config = dict(
    num_hidden_layers=15,
    hidden_size=192,
    num_attention_heads=6,
    num_key_value_heads=6,
    head_dim=32,
    intermediate_size=1536,
    vocab_size=825,
    hidden_act='tanh_gelu',
    norm='layernorm',
    norm_place='pre',
    norm_eps=1e-05,
    positions='rope',
    rope_theta=2160.0,
    rope_fraction=0.5,
    qk_norm=False,
    attn_scale=0.177,
    bias='none',
    tie_word_embeddings=False,
    parallel_block=True,
    init='normal',
    init_std_qkv=0.031,
    init_std_o=0.00566,
    init_std_up=0.031,
    init_std_down=0.002,
    init_out_by_depth=True,
    optimizer='soap_variant',
    learning_rate=0.00635,
    beta1=0.95,
    beta2=0.95,
    weight_decay=0.03,
    lr_head=0.0075,
    max_grad_norm=1.0,
    warmup_steps=200,
    schedule='wsd',
    decay_fraction=1.0,
    decay_shape='linear',
    final_lr_fraction=0.1,
    batch_tokens=131072,
    max_seq_len=512,
    doc_mask=True,
    train_tokens=824600000,
    max_steps=6292,
    dataset='wikipedia_en',
)
Each number is 128 + 32 x the weight over its row's rms, rounded and kept within 0 to 255. Layers, rows and columns count from 0. Numbers have three digits each. The size before them is the row's rms in percent of the matrix's.

# down: layer 7 MLP down (transposed), 1536x192, rms 0.221, rows 686-785, columns 128-191
# up: layer 7 MLP up, 1536x192, rms 0.229, rows 687-786, columns 128-191
down686 096:134193198135180159163144180150100111152101140128120111086121144145098163174110106118136139146142143160111081130117147098157171123150101080119121105090132125064131124162067106122104105181095095
up687 100:105108188142147148154091127133161141095137140144099153103067123112125135120077145185134136104113146126115080083089151100134149122082120097144098131114198079179146174190114214057154111127135086
down687 100:142108153175141147107170170187133104100090088099132178097140117113176086156153217142139153161150143052113123047115039102121154148119138145130107158158121106110078109081119113155116128166101197
up688 101:126140123182114103159150121156155118131177092135172158141111194037158127120105130178087073160114130117148132115105146130116086104088142139109137171080130066123086102123122110196120099142113084
down688 102:145146100132207105108115133122086124092136157171203078137070115063140088122162101123111153106175113127170120093136073172131094084168107142097187155143149118096125133086167098120093154135179139
up689 103:131101114151130092038140112150086117144191138118117150145134067150098113118147128101152141100142187157121096145104141137140137104124162153111222070085058180143112054107158166155135106144121193
down689 110:079120092174092107098094122161151168101159091134100155195141144133133102107136128156116196120087079067098154121134155125163124059156128101116135100134182107137139108121108114081067117149049130
up690 103:156163072149099103095147084079093094088108137154192100104136158105178145144165070161132111093110132121116147140107184162158076131115107136145094107111030099126136188139124163164139119163140147
down690 108:108119129124129128118192131105130118096140128118119084126128083111165116115195084128184193116138159155140138128153178166103074163064180179154148086156140199132132118141207141148098100096134105
up691 102:144132131141121058093103084131179105086117209100130065150144158135155089146106097084124087089076183080100085095141122072167170103111135133188147127141136164128131150141139115151113195110146089
down691 097:083147067127094167145145127094098159099107102091119118109072061098113156083161133164185140135161086148159118086140155103120093100164144095084092089123137107113104083163119145118110057074120086
up692 093:166163080202127140145163115139158081152234136144142141152143124134141097148126176166132116105120094089094115066182154169146102128102099180125107170104129177135164132126133125125128098077123130
down692 103:114163156098170133157146124088131094139110061143126095119094117100111175119180133111115131125089103127135157137159129168120086126092150145127107168173138089129127109177131095160071107146151141
up693 095:151134085173141149155148100177107107102082113140165128104172190150144147063124098113167145126073161065115149059151172085153156141132162138140067108109122138137146114105101109137131118120153115
down693 099:144133160122107137075117123116139083125172168113114102136069105125132149158181116150115124166109170147088103082122135128128125122156153136067179195146110119094093101162156150147158179077081063
up694 102:118150220157120128122136119132138102141140111121125138123091084152039167097122153092162105099123143137112190150131131158096101164130121126192167081152166162157125098186069113114136095121159122
down694 106:131113123051108158117043130113137144115098188123082110125169065079153110146114144072083111083149096084155123195119168086152182133110161150142152133130152107157108101094161153141236155171051140
up695 092:143153070137154101163074193151122149089181116179131163066120133072118126156164117146190177073139127181164130178139165136177169116158183098146112132079154062173064171115115093166097136112155073
down695 098:177087177104093205104175058146129126076140137100104138115147135140176126144138121176108077142124125134083229122145108090121113114067171111117146132180159174118149116151173109076163122150072134
up696 096:096146098102209104141160155111160168165161150102179102161120092152094138125103083172125115153174139099065203080134141141145149096141045163148120126162073061107116079082144109097159113126133119
down696 101:163129107157109116068164064122090133131140081134119172116110132143083077087121102132078124178140174179151127170096106128115128166127170105163121166082083125131159106071125090154139128123151154
up697 099:099169097155178110170107179139096031084161135134114087144184162191147134120130135160125129109100041082183176098113101173165122161078121127154168121186160097105124093146119165174087157098127161
down697 099:120120145203140134164131098094089159181163166139109096122168103126115163126120143161089145115169115095169175147131152183139097110105172122097121132116106154107157170077162123123111137174118119
up698 088:119133142129169125156098126087121117080129164147135115095086159196124149155110119165183176121138170099131127123131103107108080136121103102150137136175092124149191164137113129177164083138130143
down698 096:041112155139147116145135081196114163163180158156065132165125091098114105155129077095076149132128105143143153145123131154107165115134126176122086134049113109123131102130123151118124137103111061
up699 102:077130108099145122146169125108153189151104129170108147192151177151098140190098120188129177126147169122108141171240103111113119098134089159083082141105085149130067106065135120129106128090136112
down699 098:204047145180146172078042135087146164076084095185110082161095136082133104147194131145157087149126066100124089126147142118109078123159134078103149119146128091110102144123129134148119152092070125
up700 099:134156143137096135097111107124089164107134109088143085214161056155114096120171144073144135098117187182121154082117147091107141120101112123163114109154130141064115142111117120055150073124125118
down700 093:080169173156150205121119126102101096119122112165125079138114126125158154156083151131124154157138208150154127067144077099110104113142185107149093100183126126157138169138111191142101125126105100
up701 097:112155154109125135133104132144132139128140129123113171147205074173099091087175103108161123075154124111135069134078133174121106121175150146046150127146055131138083111197151068168103168065153169
down701 099:119107124186176155111158139103166111088138128096139097135121178128126148119071139154154083100082134108111082109113149143152151063102075170141122158083150055105182090117085137144101120142099127
up702 092:080079134101099117111140184191113163148121051095149103115112096109127147122106122119121106183185146051138085148164197105148141201151120084124058101198123112137074088143082143188124147111139088
down702 110:201106129094128119114148120145165159185157077133119116109107160146069102158145154132128137173165113129152112190134189069131187157169129133115095109122176087156145136114099123137089139121121079
up703 101:140106129190079128132106134170167119083133159114154117124102093175094137144123108136159108139001157084159156140087124128090061171135147147144140103180093124149143112094152123145136135120083175
down703 104:113155130093130102123113118090155138141170100126181157138108135160119072175084078062182167127241062127160151142167159137124121117105137131168083105117133174110103121174140160124084149184140141
up704 106:133068159138151131126099114094088132149106133134099147095061186045135120144134088089082095081092099155143156136163117144143110143077103109096135068134171117142119078162141136116146139148134173
down704 094:185147160097137083135099154109161105079121158153080120154120111109064133158097133144045109157109169130084082074121113141158152129134122152156125122173128119164107100144115091119083190118129139
up705 102:120158130130133116098098098109098149182120096202152087175143133097115101186072098120171159145136093118167103167174124157086160146108074125154117136115177138080105096178154137092142128140122142
down705 106:161119163154140130129166128120150121130149178150124172112105080143098061117139151136111135149107075186150153156148125128089102139078160122063134166130196114185122137135145117173164160131137128
up706 116:137147089142210148065076147131115120162170146170142080130150164147111154079154073123178152162167057075157170088079125099117131155147185114197100130152109134171103136163115066154158149079026165
down706 081:097098168124046076155149083128104161110107074064121181111145111098143124194101210149115075103057163138092089168170158145129134106131116155089153082117158097071142123084159174119105113134173114
up707 104:087159110111140113200112094141192133161155155161090115172156164124149113110167118061105147134102124123084108076127170125108097073146139176092129121105076108181122135139178080170110121110086172
down707 095:139053147162153155101105139124086150103103093144138146088115067115145137131085149185150130129135148141114129211080101128154137109075100074132088121134172137088156153099151171082086151200176116
up708 114:088064124118144079145109180114085124128055162109141158136129127143141161089145145144175129099108121160119135153194069060147141088114162147156141156160089133122116149150121129142173149189125103
down708 116:172102141110189115153123193101173120152132160123132137158143178170145173185091080123134162136137153127129132122140115111152167146107122107151098078115139127164186130133124074139137149145117168
up709 101:170092183108120137114153133122109112156108094134153129159175196150068144157092145099068196162137108154095131124098128137111151136067147191082138129150085114140129136111114120148174144166173166
down709 108:086144084067129107157119109081101146144125111096087116127096138131097090161093130095096132099135108145135167199173104117126175147174143114180129154093136121124143064071114139128111139137132090
up710 103:134126153143124128121043096129149117050183122129136174152138084104129101092115132116131132174097110074140091132171177145140139146086154124138057141130086141113178048143123061092091140112161173
down710 101:120093169113178110103110167075111134126095098154169053125092054126105069165109139124140121108155090166137166099124135095187172165123170093115172126153147146105112124115140118128178154162155126
up711 099:057089140069170158097124128173094143138135155130107139145132107175087097135104153114156091058153151138100177119153166139143168159135089113134022145151163147149089137139090139138129136169174132
down711 109:103085167126076158157103140111099153173177117112157119114162192135115164130147155096203124121107142093090136161101111158165123047114085096140138084132137097128096094134129124095147088069150145
up712 094:109120176137131129155000112131107191099168155132135119183067038133106146116157149083159103178139118123122130136098135177156115077141235129102107080096154117146064103134093077174135124113132140
down712 089:180149086143162167141129138146123087115123113154124122091147161091167154132164130169063134096143150116148074092168122078157115169118095115170129154160105193144145160104169156097120141104116149
up713 103:171200123177125075101119157130068126173132104148148132123166117104140160101158118103154144124098134113111155174101118147148104114092101059130108143128109136148065171120134096142183133126142091
down713 093:174142186092178123154141143157155130119132133116124104118154126105148137133074147123104084128092113060106168149148149151143180137127165106156112115194157126076111138157116128095099112067142175
up714 102:063144139099124144109130190117137138169181148141147157100177065072162137153131132130128178111111038120109128094145090135169115079061073173124165074110066083181196120141144064178159089131134150
down714 093:115109169155052138116156092152120167090073126124121134113107135084126090126137166130151117137132133109135120135094140103096127176103158105124080172145128131041032099133099177147102165121127115
up715 090:146161151113101065162157132158115120072151129152115150131101143153109198115089138156187125133124141160069073109102085142088152111203088149129121095087119115108145137132174165144160116178142209
down715 086:113089147118139211104104136136108094171079126151133102173148117128152120154164121102117097103118114114164102108169181174153135109089144118121162165173143129084091129141092118097076153134110115
up716 103:135071119117149123140091184139107125120189161150176083187147071157152123168111194098110105129123102103092107119089166159108136093057134116127105125162130129083120159145144068108170128173094084
down716 102:151131160086156118143144124169156126064116122172108082126099189086150139156147136128069125133144153184129160181134087136132159123131108115152189134148187069109125078162147155130135123118149136
up717 096:176148134105216139131151131091060149132085176089085072122125138098145142077141108086165143105119074153102134099185126089096109141125092124139134162093094145118147151152181126129156111187124075
down717 104:123140131117184131148167096124164124114092068117119097124131119154134140106188100177143108121154130096151175164157144155102161110147085087062090156144134149141128121096154132097041132173153111
up718 095:153114142163139114147124175180133139106150143132069122149143122113152057147073154125165133128070135132149144160135075158125123076110106061074132175191165136175082103174114142165152101162108123
down718 093:117089115117136079158135163190164157153127115090120180116138140118117223153175123138100115090089122112097078109128121174136118172136129163138157089089120127056130197124113089139095194097127115
up719 092:071101119123112146154160171123173101100100149169084137083144127100089141152097114121139129165125116118194180202110150157068105124133045107149120085115141072122145112108176136147107095154107145
down719 098:125134129111140096155157130138120165044149144160116166118068110073141101058053103161072103122106057089125179096057163113165160190121100139110104074136131175131115173125129085122050151109174134
up720 105:139212128110103123170116156119139100128120107160110138155098186102103159061146160133106124094072152097161128127104104123138104111150083121094146175082093131117156129136095071187087090135167119
down720 085:161072122109164146121163130127109157152168169150138077138214127139101102158073088103205142152156099141110145107131123128154177122078141118121102096137185131140103198137135191057180160105140106
up721 089:093175129141085221116087102107086156107146111125143156185136111154072111100161127071099124162173087131147165075092119118164138084091138159078179146174143101133119125126103118105099164101105157
down721 098:119129148143166149097155125121122120129081097088104152100091116140169115080136089126063124114169152112113202115181074145166139182131151125125091170154164135174144118055069179177090081165191103
up722 099:148139124126064165121063151108163124147136101156109114146089104142147063170119159128185147170167135139098184132122122167124062116132122126114103126113201110130172124105165178071173156135039118
down722 091:170158157141165088128138175123129112094117138085106129117137190062184151093185089163147106110121061132127077092137147059128112156168118152066130129170075149132146113159144105169089101166112157
up723 102:132123167214094150124159171155165119138086170176104116140086123105161124127175071088060106063113133129119157131131136121094080118149063124135173061109061099136181133107120132138156131098163120
down723 104:113141129089179091139086144123093181093149082130181162120109173153157101116104158165153075133094135116189122132083060177099166129141184146112106113128132168152164105184100159083084122223103104
up724 096:129155095170109147120128164125136141178128073040117160120095144164169140085143090156148081183140185133128125085129184174154113134128078126107147192149134127168163093156107151081192109096131123
down724 087:155084098126165044140116163131064138057139172122100108146118108069066155178103155106119129068178062131160068103178075158102182107165172110116085099094106135098103190129153097161129137163158113
up725 097:160132079113188074178093140146069139136113108107140125086183157171118141119113143174138121097117089110108171091139062121153079059152095173200105131148161147161157114098115107163144134143111102
down725 103:191101125045111118097144163127184099093141116135095102168055115158119136129128117102123143144167131145113187158165156102198142088119073090155156137131121125152168072118079159146149170097107065
up726 095:064114166065130093122141129127101082035078129108110111111121111109177120176167136138159170085139145139183128070156107159129172127144156118090136157070134155199159130128120189162099119098126183
down726 099:119178133208113121143093124132124123100136101138145124082198144100119136125136109127163103206087179058100133089112134124125072115191127079140117162154119094139157050132065101098172143103125101
up727 096:080139099152159108103141124125078165124150138079142099183105107103108106120081189135123152073099118107181103065136163143111191107105080163157126117147145158134134104153117084118137089122085079
down727 111:093155150117072153107124132108159105160170088158136161055149114138137158147158143166171127070151179157119155119091123117117146086093116122113152111136138085107136168157126190107025049178178136
up728 099:141206092172168124128148105115158135156143076091110107147137103147117107124153119081174123168128057140126087099153139139139144070136122152117094153139164067113098142109115191109105174122095053
down728 102:146144121070122119154108121146124121182138130144112110114131133099100153126163141157124073072124113104113155191174086193095173160101151099148091251124142076179125136140151117127127167162215152
up729 103:166166110141149107161145181065128064123142114108107052160094109145153115152150125089142053123085135124138157151087143138168127201130133108102092094164158204157106150134119124143138157195092117
down729 109:091098168122134130138141137114125140105145129087126128121156152068125146194099127083143067163134126152151074162127108149144138134162193133157138134157108174144137077123119116158120142096144123
up730 092:087120157099114082080124110077133140113094179133124137091133090145111086141118079117136140189125158085153085133076121078114130099122108099085153146158157168137146117133142126107103098144084132
down730 094:129141098155102134180156119140139125118104116109088166147152154128113091123153227135148108098098144167129115139178159117166098196101161135140195100104131150106153143081156169109125124121158126
up731 107:088131160160128142128149127161147109136118117178167155105122117087141078096100119183120157185096160180137153130132115057139142122125089141138169132081139182094096091112113129168135092212115139
down731 102:163088123159082153130086180139102113145126117176138119190109127119144140129133100152117132133115115142189109138096158096097064106169078130179147087166159046114165145179102103091135143107103162
up732 097:151148147169157148154164163075126094095098122138112073100219170150164129071093100118127121121156086148101092201126175132091109124134137152055134121095154117153137115191083136082143124063087121
down732 092:157132132071086122137100105153054134185141099109121179172084139087126113158112146123092106172111191114092158072147085093110153152110138179171138116127137141110121187085111087164124145179141109
up733 089:119134180139134065084150156125106123143115180073143082177088136131141093109122163086194146079058110117152104126177150064181165108127157114113147113176135120071108114182164166152132110067125101
down733 088:113151108112119137182094087138104100085151080130114123160133067094102179129144079152084115143119158161120131057126073144183123161139118112142116129138074068126128117055074092152086150123104073
up734 100:077097161110112114102097099161152121090131169176117117097122127173107160164136109034149142114128108172157225154138091163108123091075104164099144100156115132150068134115140156099115146141135182
down734 106:139111137154106073146153139080118096095109187152104149069139120140101078107078082095076130089124143112168138074128090167155148098133100131173152131151109162145067134112151108165114158127144039
up735 102:185115207097102116169123157116080155073137105156158199118117114124123189161048130125119132113129123118160088185149089142066095117122136077146074124135144129130172126177077145093110147096115132
down735 096:096234113121200116141160124124095121112172119098165160113177112073130109150117121090148170126103157141078112098114123081146144153118181140095159131156188139139098136119135090164163108173104146
up736 105:134138092155089121127162122154127126143101124134173142124185117105115083101129109153096156121113156175178126182117147088156169162143099140132068142117134058115077120090117083160130168161142100
down736 107:169157118211156146166145090119125134164154147037121074116128163128113139098109115180208199167115063057110158153076117152129181144136126138138156137140166072139109074106047139139131147052123149
up737 096:068095133163148072122131114119053131136123135111096132097119142076131169145101171149138117153122141188095061157142146135138133165050089147195151210102134068113155153106161062058159161134125134
down737 104:187129123125176125148094135119083164154134144207152117125147132087191104104103206087162128161117188145130148177115124137093126129135120172135116119117108077138091089108127158208106119144170100
up738 097:153161150157113155161159185094118183167184096111141186120094180102107149104177165154161124112118128142136065062155124132131129116105102183085132139153107140157052153127162131144121120117093086
down738 090:115053094133104116113131126116118136100056104165168115097165110180115118135087072122169093107175101199141168152152123111105105119146158144098133111115142111120195116199163106074103117174090088
up739 100:110128187066156150173127109052118134123151130179051118140143141095178187163100176125143142118124123113133125143099099109155154096136116153139160111126115124143168145155064155082164137107103130
down739 101:217103135122187130126106099129130078128146121102182176124093147106092125174123154120089131097170132156136135135216094158090123076069139153141115145138058099095138129203122159090145147116124081
up740 099:130146189123184118101117108136168136142161140134094107165122210204139137074079128185144100101080121108138075105120168073091094099092103119183147165139109125068094097146036084164149111095085138
down740 098:147185137125129119109100123158122105155160115160092054127069136140158113178157120144156168160092102155133108199174078165139140145099145097090112115160125093133137143067152129158102167136114110
up741 101:155070142185106124103151121112160108112133119143154138122156089115152152134175127134150185116094146115100095125179154142157113073080161080150109160129159158103057085089092127111131081179112135
down741 097:137157168101116104102126147118057138099184117097128210163147147161117111067089095134144148079156116139090145155145139144144154110105155132161111169098064078115082165200058101120161163109120110
up742 101:118104118139098120158150143098094113126097163100076128183122128078072091142200199122135122184178155103146156149054135142079137132083150133168182142108154165184098123105104153111213127106145148
down742 096:126130152138137131109090159137062149095129133118111130158103201164153157148155078081093124140143166084109143147159089111128140161160121160049115150058137122086077157082164118141108118110137116
up743 109:129143103086082133145137107112154111143164103164106168135122116119136136124121120151165093131162115121127110134058120144134134098120075093105110170112173093174112141200133118085187159094112132
down743 116:144163165148111121129159066123117070150136144102134131092127091141103175157154142143169157182116099113133139073085159120130086209110130145158111156107085151146183124099168100092066162102122128
up744 084:149135181147156127118090147100139138142141059172126166217146119175129128161114094081149071114174142129085164125150123083114087186105140097171110141125178132079131070155123157098208095159173116
down744 098:120102130105184159096049074079132124172147161160087139154116166150114125149153065168130150090079175169077113059149110144177144125084157103095154178152184103141111097140152192113153125123151120
up745 095:087202135145146137128076115096091146082094086152133119121092068149087106097125108129143104137162145144136113130134154136159162108087145098069131137064178119150131101097146154071117119101132141
down745 095:146141151137125105169155155191149116092119143095154110134064182055087131163141167130120153079087143111086163156148120144115127072092147117125124110125128101142095132131151115225125140164152110
up746 099:126152140085150148118203165091122090184170122119167162137114126149124160121165097135148177155054133146108080155143134131169114191090131107064132177121144120145117144107146139081130085125147132
down746 110:163144096094128166165136165132088132134152174114117120173145120105117083119182111133157107078147087093137154122150111081195171157121152071152184109134116143094099121094087154084154062080143109
up747 101:163155094117147121106144147134110153140094155144112129154143127073141135134124136173162136112114072068113137080138189111142139169111154146134129094139135131182096109104165073151064089094171100
down747 099:077118134088169180068177102138096157107169123153090074144126097139119121195102105080177116121122131182122053175118153050153097137116118098123206111114181091100149141095128133151143166097145149
up748 094:138166080124157162164208179115082162140155120074168146176187109162057150157104150122096138100048131076141082141127116140104138124183140169123111108123138172170156184210143091131125112111117114
down748 102:135154160127163134152068114133109104107133114094103042135096127101187095117138103169128085135181091101183124092125083077126049147104156124119050154127133077099141114108104106108111170149131132
up749 102:066150154130128117144120152146128107167205161094108109130120144137085071192165106143069165135137131170117097127147139131152100109146149143201085160094117104117156105168139149092110113069075148
down749 110:101105096121122066118083155150112116145143102114215136198082108075060055123061100112134131070168153129151132122210145097120147132138187162127107087147065138095106135164129167131119107076115136
up750 097:146167130093081068130082175103133108117111141119136081125185115136176119092144104127124153145132167127143172219162170145186128081101097133135083095142135098106106129117167104192150138201121128
down750 108:191189133122126082130150163096160099147148159149080071103178129133152115108122097171106137196181128145163126174156121122111140119150133154133093147143087070118085173142085139110124166163081109
up751 096:116138130159126125092140095151099142059109152091121111150161181178102151104120140137187125160127115102147155148101112180143100196126100094187121189174135083126066167166162130116074142095134086
down751 097:151079144114138116112097113096129127170101055187130135138069105161139081114154081155053074112152107158154142090148110112122175129185131140074119108120118168089178095138125161143171119159139131
up752 094:121103189147160163128107095075165110115126148115161141126142134171120159107083104047145144133069126089140185136163167136097123136144102129099066118158132118175087127146150071158114156097120123
down752 096:110149181145165136121130134110110164146153109108096121133146075109108119124124168175157129155112126167185074122104099109134067165110094113139137151130145186120123110159118109134171146125171151
up753 100:149107133125115152112141176121111078075130138143113094165152118096125143154146112152139096146159161149116185109072146145099139148146157224048123203145120148146099104062062087170115134113143125
down753 095:156112068121097105168116086126146128125144123098189147187109054166159110062129160087098105108087142089168120138117143106140067139089102083151106074125071116089163129152198120105107117118161062
up754 100:115114177143051091103105089159116126125159136130173075126110089131074108130150140155144125123112098099079192169033077185091111121078168095132105119132154108123162143118094147160129139156173152
down754 105:126130129149131193107084131120100155121159135108094071106159144095163126151105090107053132142128119113157060188098132071126175103141142115153139162073137096139113138088152067155160115069082146
up755 095:190130091153111132164145101189117134134077154122104125116169118208109109127133133114103099135189117144114163107148086092086130138168165147142124167135148109104136109113094192142178150126148088
down755 099:097108118098159149139114098120162118175150099118146127174118130122102174118195127146133127128146147137136121189087163139154116168096186150106054087115105114053134137114123163068142135094077114
up756 088:113138108146156118141087144092098114105143145112138103172119081101158081174171078136108170127167117105090089156060174125103182124133132120156075141138134141147172087129106146166061147140160111
down756 094:126142126149113168159105082087174096162060152141143150102118102165120123083070089055144120142100072102132150116154131105136081174142130155121119131139112091122132163087092128078127255130130206
up757 107:169148139119113164083163170116129077138127115142105089133078112099128137125110127130089122157087154132140179080154091166109142029142153143133070131118143081166122130123168137162157142145143129
down757 088:114148105104117079153122101103130142150097125074118122123126140198099117155152130153204169121203086119112072146186129127142105223129140122068089129140122132120111129169104146108114111094117135
up758 097:136101181168159148133125146122034141114201104148136149084132128099130161069111153084127064103136156110201107127110155187124139117168091137132096157163127147126070066137179033134115073140112129
down758 097:058115172127113124133192128100104115148112173115124116155171109180141123150138194168200092089124121121136153159180138115119127102086175120116095138151104070138108116101106094194125168147099103
up759 101:154104101114079135109089150217087094124116036174115066141122051138149142145089162173185147125157143138127145134113085119129114101100128142158110076159118097125126164141130101129138126077068109
down759 099:121142173184129181114136188058116178155161198108101145197049092040123132147093129066088129085107120125108127134081108142150143144114119116145122155099159129100101062114079131132133107132128137
up760 101:087146109102131183140099053135103119159148157109065127201120197156090174162137189122124131145175140105145215157170100153124083122115114145126076113092118172105088163105097139163095136115168114
down760 109:076192088149130095141156167143155136196100164151151126146128102208108108176117123129144136069136167142155167125143108116148169111108131138081094124139127158148132137117068115146133150109147168
up761 097:101079076108074080121112082124155171118186148093139151151143127113113156114108092126135138100153142106090133088124157212120168172155154156131115121103099097102098121166099136132076180143128096
down761 084:162135194152156175148145225144123087115095108135120126071111164151155119123133139151121127163107117141144060102134066040101121115117113090132143147149180142132152147136163103104140113131125121
up762 102:174101114112149141120182133171153060148157119197115146142118120126080151087142160139123092191133136182166198156129130124159098140066110130129082136130117093124138095072126153166032104082084162
down762 113:114099117145170092167143099145146088104156162168122087091206154161147191114078142145108136134175182131133129157102110179176117174069156125174147061110131161107133112150134135138110146123101152
up763 099:094131161100166094136148136105113122151060140113138167104171150179138177098164168113141101121074100149177115174127134125118131154124158174133150143098140120197057166138082128120142150117094123
down763 088:134156054148065169175142108100106089156150115080096078142074145099115084129131033149074160128205116152137086130094174113121108106182114085144125145099162109117179078123130116136106111137067107
up764 101:113105154113086131151094122117131119133143165122128145094139113100093154073097127125113127119138122080133075101082137121159091061141138060152094147149170085098174137126135121154140078152100138
down764 108:140101146121065093115118143165131141157117167131184182130171173134124137067155081097108163146111123076147131105129149139135103086115168119044135177107090042170104141085089052150091124154091138
up765 097:164135115092133167126116164080145139121151133111139179138112115123128084163184156124174112109091078124148102102160178143149134120105096100054130173165139097143143149157137126119132116124110069
down765 109:151141133081099116166089186125111152072119119141116140134154092070169179095160171107157149115166067161141098151113088119159123121097140145099101099137139164212153173101154127144072160094113125
up766 106:116088121059074192091147197123063190133157053145135154121093140135171154134121137068102100129111130169128132128118128179068097145163149096168102153161098068085059090172121145102115117164081155
down766 091:182162158131204118163060121149152111141160152120171154111123139072138160084129113155102112112091099072077101114136062037122193108141141158110167124105123101153173218152109124166203110114138120
up767 091:116038090141131162115146075126113081186122108076102133072106146098138146128113133173133149112131131125106114077169104070135111176190166110176164121074128177176144082076142147165097149145124181
down767 095:090143118115155131110107165098113151108146111126175193049213084187219099194137087196090136091126165095140123131117168144123076133110158101109119120104164113131106135117128132116147146106134098
up768 129:120090089146056150166118073097108111110133103111168091145101206079126162169150065127130125107103105123141162152131085110131123112132096163181070103120117147152170112090148129115115103145128097
down768 111:176121107153059146135084126088141073098123076154112119140068141133104132136153041122106112101100077071076084130121098133108137099172142119140097145125092121144181085086117120123112133169096080
up769 102:149114127142150119140097113132168140141130117138157124107126186104093185079147090153113112145075164116138137056134142163138130108137188117061086144102050138185128133087137116130117080186082140
down769 093:158114152120145187119112054182102091100129178156110146110168133141167121162126131105149101094153129139076067132144106145106113098123088156129153114119216159114158183110118176147109163140122153
up770 091:192140087160137147110119097155152099141180141157126150107182156143154134127129144112178124162139103095122077144166138171152186110100097149152132170113135107117129121172152147095126111130118162
down770 096:151121106149117082101064153166065109110086100145134153112144074125136171111150094123053111131140076188142127097131162111122201077134117142105084089191147075148112173117174160097099137102166105
up771 104:104139077076109112143169208091157092127121159148106106108149156153124131150159181076177098086154164170085126142108111131079156090110094183152100084162142177117046116215106162167099130147172116
down771 099:130147121147148122090105102120086113138102120114137099129094101059131105154107105156137118076172127106125071146219124141181160084132109113149105177135096139179126151096087139070150126154141106
up772 094:140129129109169124109153107170101128155124118100117166121144149174115155115138129145144136113121076189138105093150178141201098123118120137169114136102154108114129138118116182144120149086149157
down772 099:193138157115133114146074189199095148118135115151100115142116101144095156098070111131193143138131066155077150113091118178137139146162136109120140129140143126199140113109120152121116081112117095
up773 107:139146114114143121167161125168147147110116144097131164187139130144170083100189118065071115150160066089054129108140127143153147099113159100167116158112102070129154090143100104144079155086150087
down773 104:123131112113102174140164125133147153114152141105105171131131120098069130091073138195173114106050132101163060122145119099085116109155077137088135118100137147093135137139144131137142116148112126
up774 104:080120124100145124083132111152062117120086123143134123093106115153124167160121128154088134066142082150184131115170138136153138122084093199077098184111166153103116105145162197072064117152107106
down774 103:082123153146119103103129119118111137142118163129163122151134078109144108082097079076139172136147163132074165085139138108129151158133085154131098104098137096176143148160157115133113158143161071
up775 105:092141129118058122162089159122190151105124136092131114104109099146192108104127099121078124153083093125153102074181142134116102081131143118065131096111148137085112173150128108128108127186140139
down775 104:141123135204177154143085142085111086087089147144120142159115140112137172150115128176135132103114178092106139163145121131142177150164090109162109149119149107118154088168093095084117129134131137
up776 095:086096125139143103166069087141093120105130120095171107113073149192128167136118099193158139090133158110150112090130111121082097094147130150113120056118168200087119129157136135122144112130134164
down776 085:185207127137118183082155152087169103184091152189143167118178148115171146141206158129072091161091139129149147095140137074180138133151130042149120183125116078180158153059113136117110157109128131
up777 095:113163119157045087155095131116128164152153085147188152116111133114149133104139155130103138178082082065124151126110137133104157076162123107194149146118141167166148115148094137153154101136194097
down777 109:101071150126094157039125148126087108158081148171089180140148123101110074125114162104129070088096070133158188101096128156114085200165136102185112157107146173157108139197128105116153123147112151
up778 095:157147166068111157113132155152136111172185120068100154107157171190162113109138175116061110144168164137103149122100112116123116081150108163116167127138103096129173120199102092166133124099160174
down778 096:139146142131107109137131091128073126141145136165134148090135088130122076197150053136142135107148088131145137090096080104164108148097093140132153189124039191135119113125169118174148151140161123
up779 102:152156171144110173158069152025136151151107110145122150045134041122155123129129121147144116109146132097137130096136177130076079162118088083116092182098084169121160123114144144099114146123094113
down779 099:131178100094147088102124088180103114089155112133169160164064152130093080114076073090110175181135121160104082076180090151101140153192154121144110113082184119136178145122137211133145102139092171
up780 087:087181099159196106190113170079145157108092185119139115166151089115165136116148071143118060104130092097116130135188129097071133130125104124142107158093153140125089178102146114157123076158120082
down780 094:167138119084079127155054109134129075139080100113107105066156164112179125119120141161140133151160155130063087118103075111131131115142148104144153115120123071119165084100107102122123142143146142
up781 093:211137091146167129065160169113132161154167124099140156142073087157124119054102165055119125119110140133133115141051113099119076144117112118109057150167141126127156101159137202194129136138126139
down781 099:088085138169116086119140121081085103135100133158138088127174119128193174110135083112104176178147103111178119123174100133150103123106176085115125124190105148146076176163134124147096108129096075
up782 113:094125140146068174162072132130111142097055140151108125123099134079127139175170070127158124094102084170111129104108047128220149150108169134137075169124115180095134124133148108105123150112158097
down782 109:072100093129151131107191097094101123108138047082140123155093150136109104119174253128147171153130149158194138137133135104119105119064119122070170108191124191120187141071128173148096133072164120
up783 104:121072152128114132137144086139113169145177111155188140077084087118124145147130096148124089110099121102140098134101135063100169133117155096089199137104150172128069096214099101112099121199130116
down783 099:124151161110184131077107078113134082111141110157047084137093095088136175134075114125129100079137085162131138145129109144196111147143088132157133104138117133167112164177152106115124111169111159
up784 102:123146133168070135096128121164145142130071176148185107131108149158173117148090068110121125167098081156169133092158130153160124114119090139114134141106146071160151087146091106128128102126127144
down784 097:174085164139115086054166102149073094191169100134170095170133063099091143150086119102154071115119118101148169157132135121125129131121151115102137122092133088085081199099141145164144193098163160
up785 098:123150097089078140113109138062105132096112079143119133090151114106158142112152133081155126060185116093123139133078134125132092094141104130140139072097110136131084105170133145116135146043092078
down785 092:075083141180146102189159185117145121177090153115152139096125112110116078137132132181104148158115113130191139142134178120108079115097146135148123163151094085095187156054114087134072155191168179
up786 083:180154172131134109125159139087079086143188144114105177135131097118144181122056108089194126179118130150076100087142097138094087109171164098161172113081137106119173180140147136166107084158138130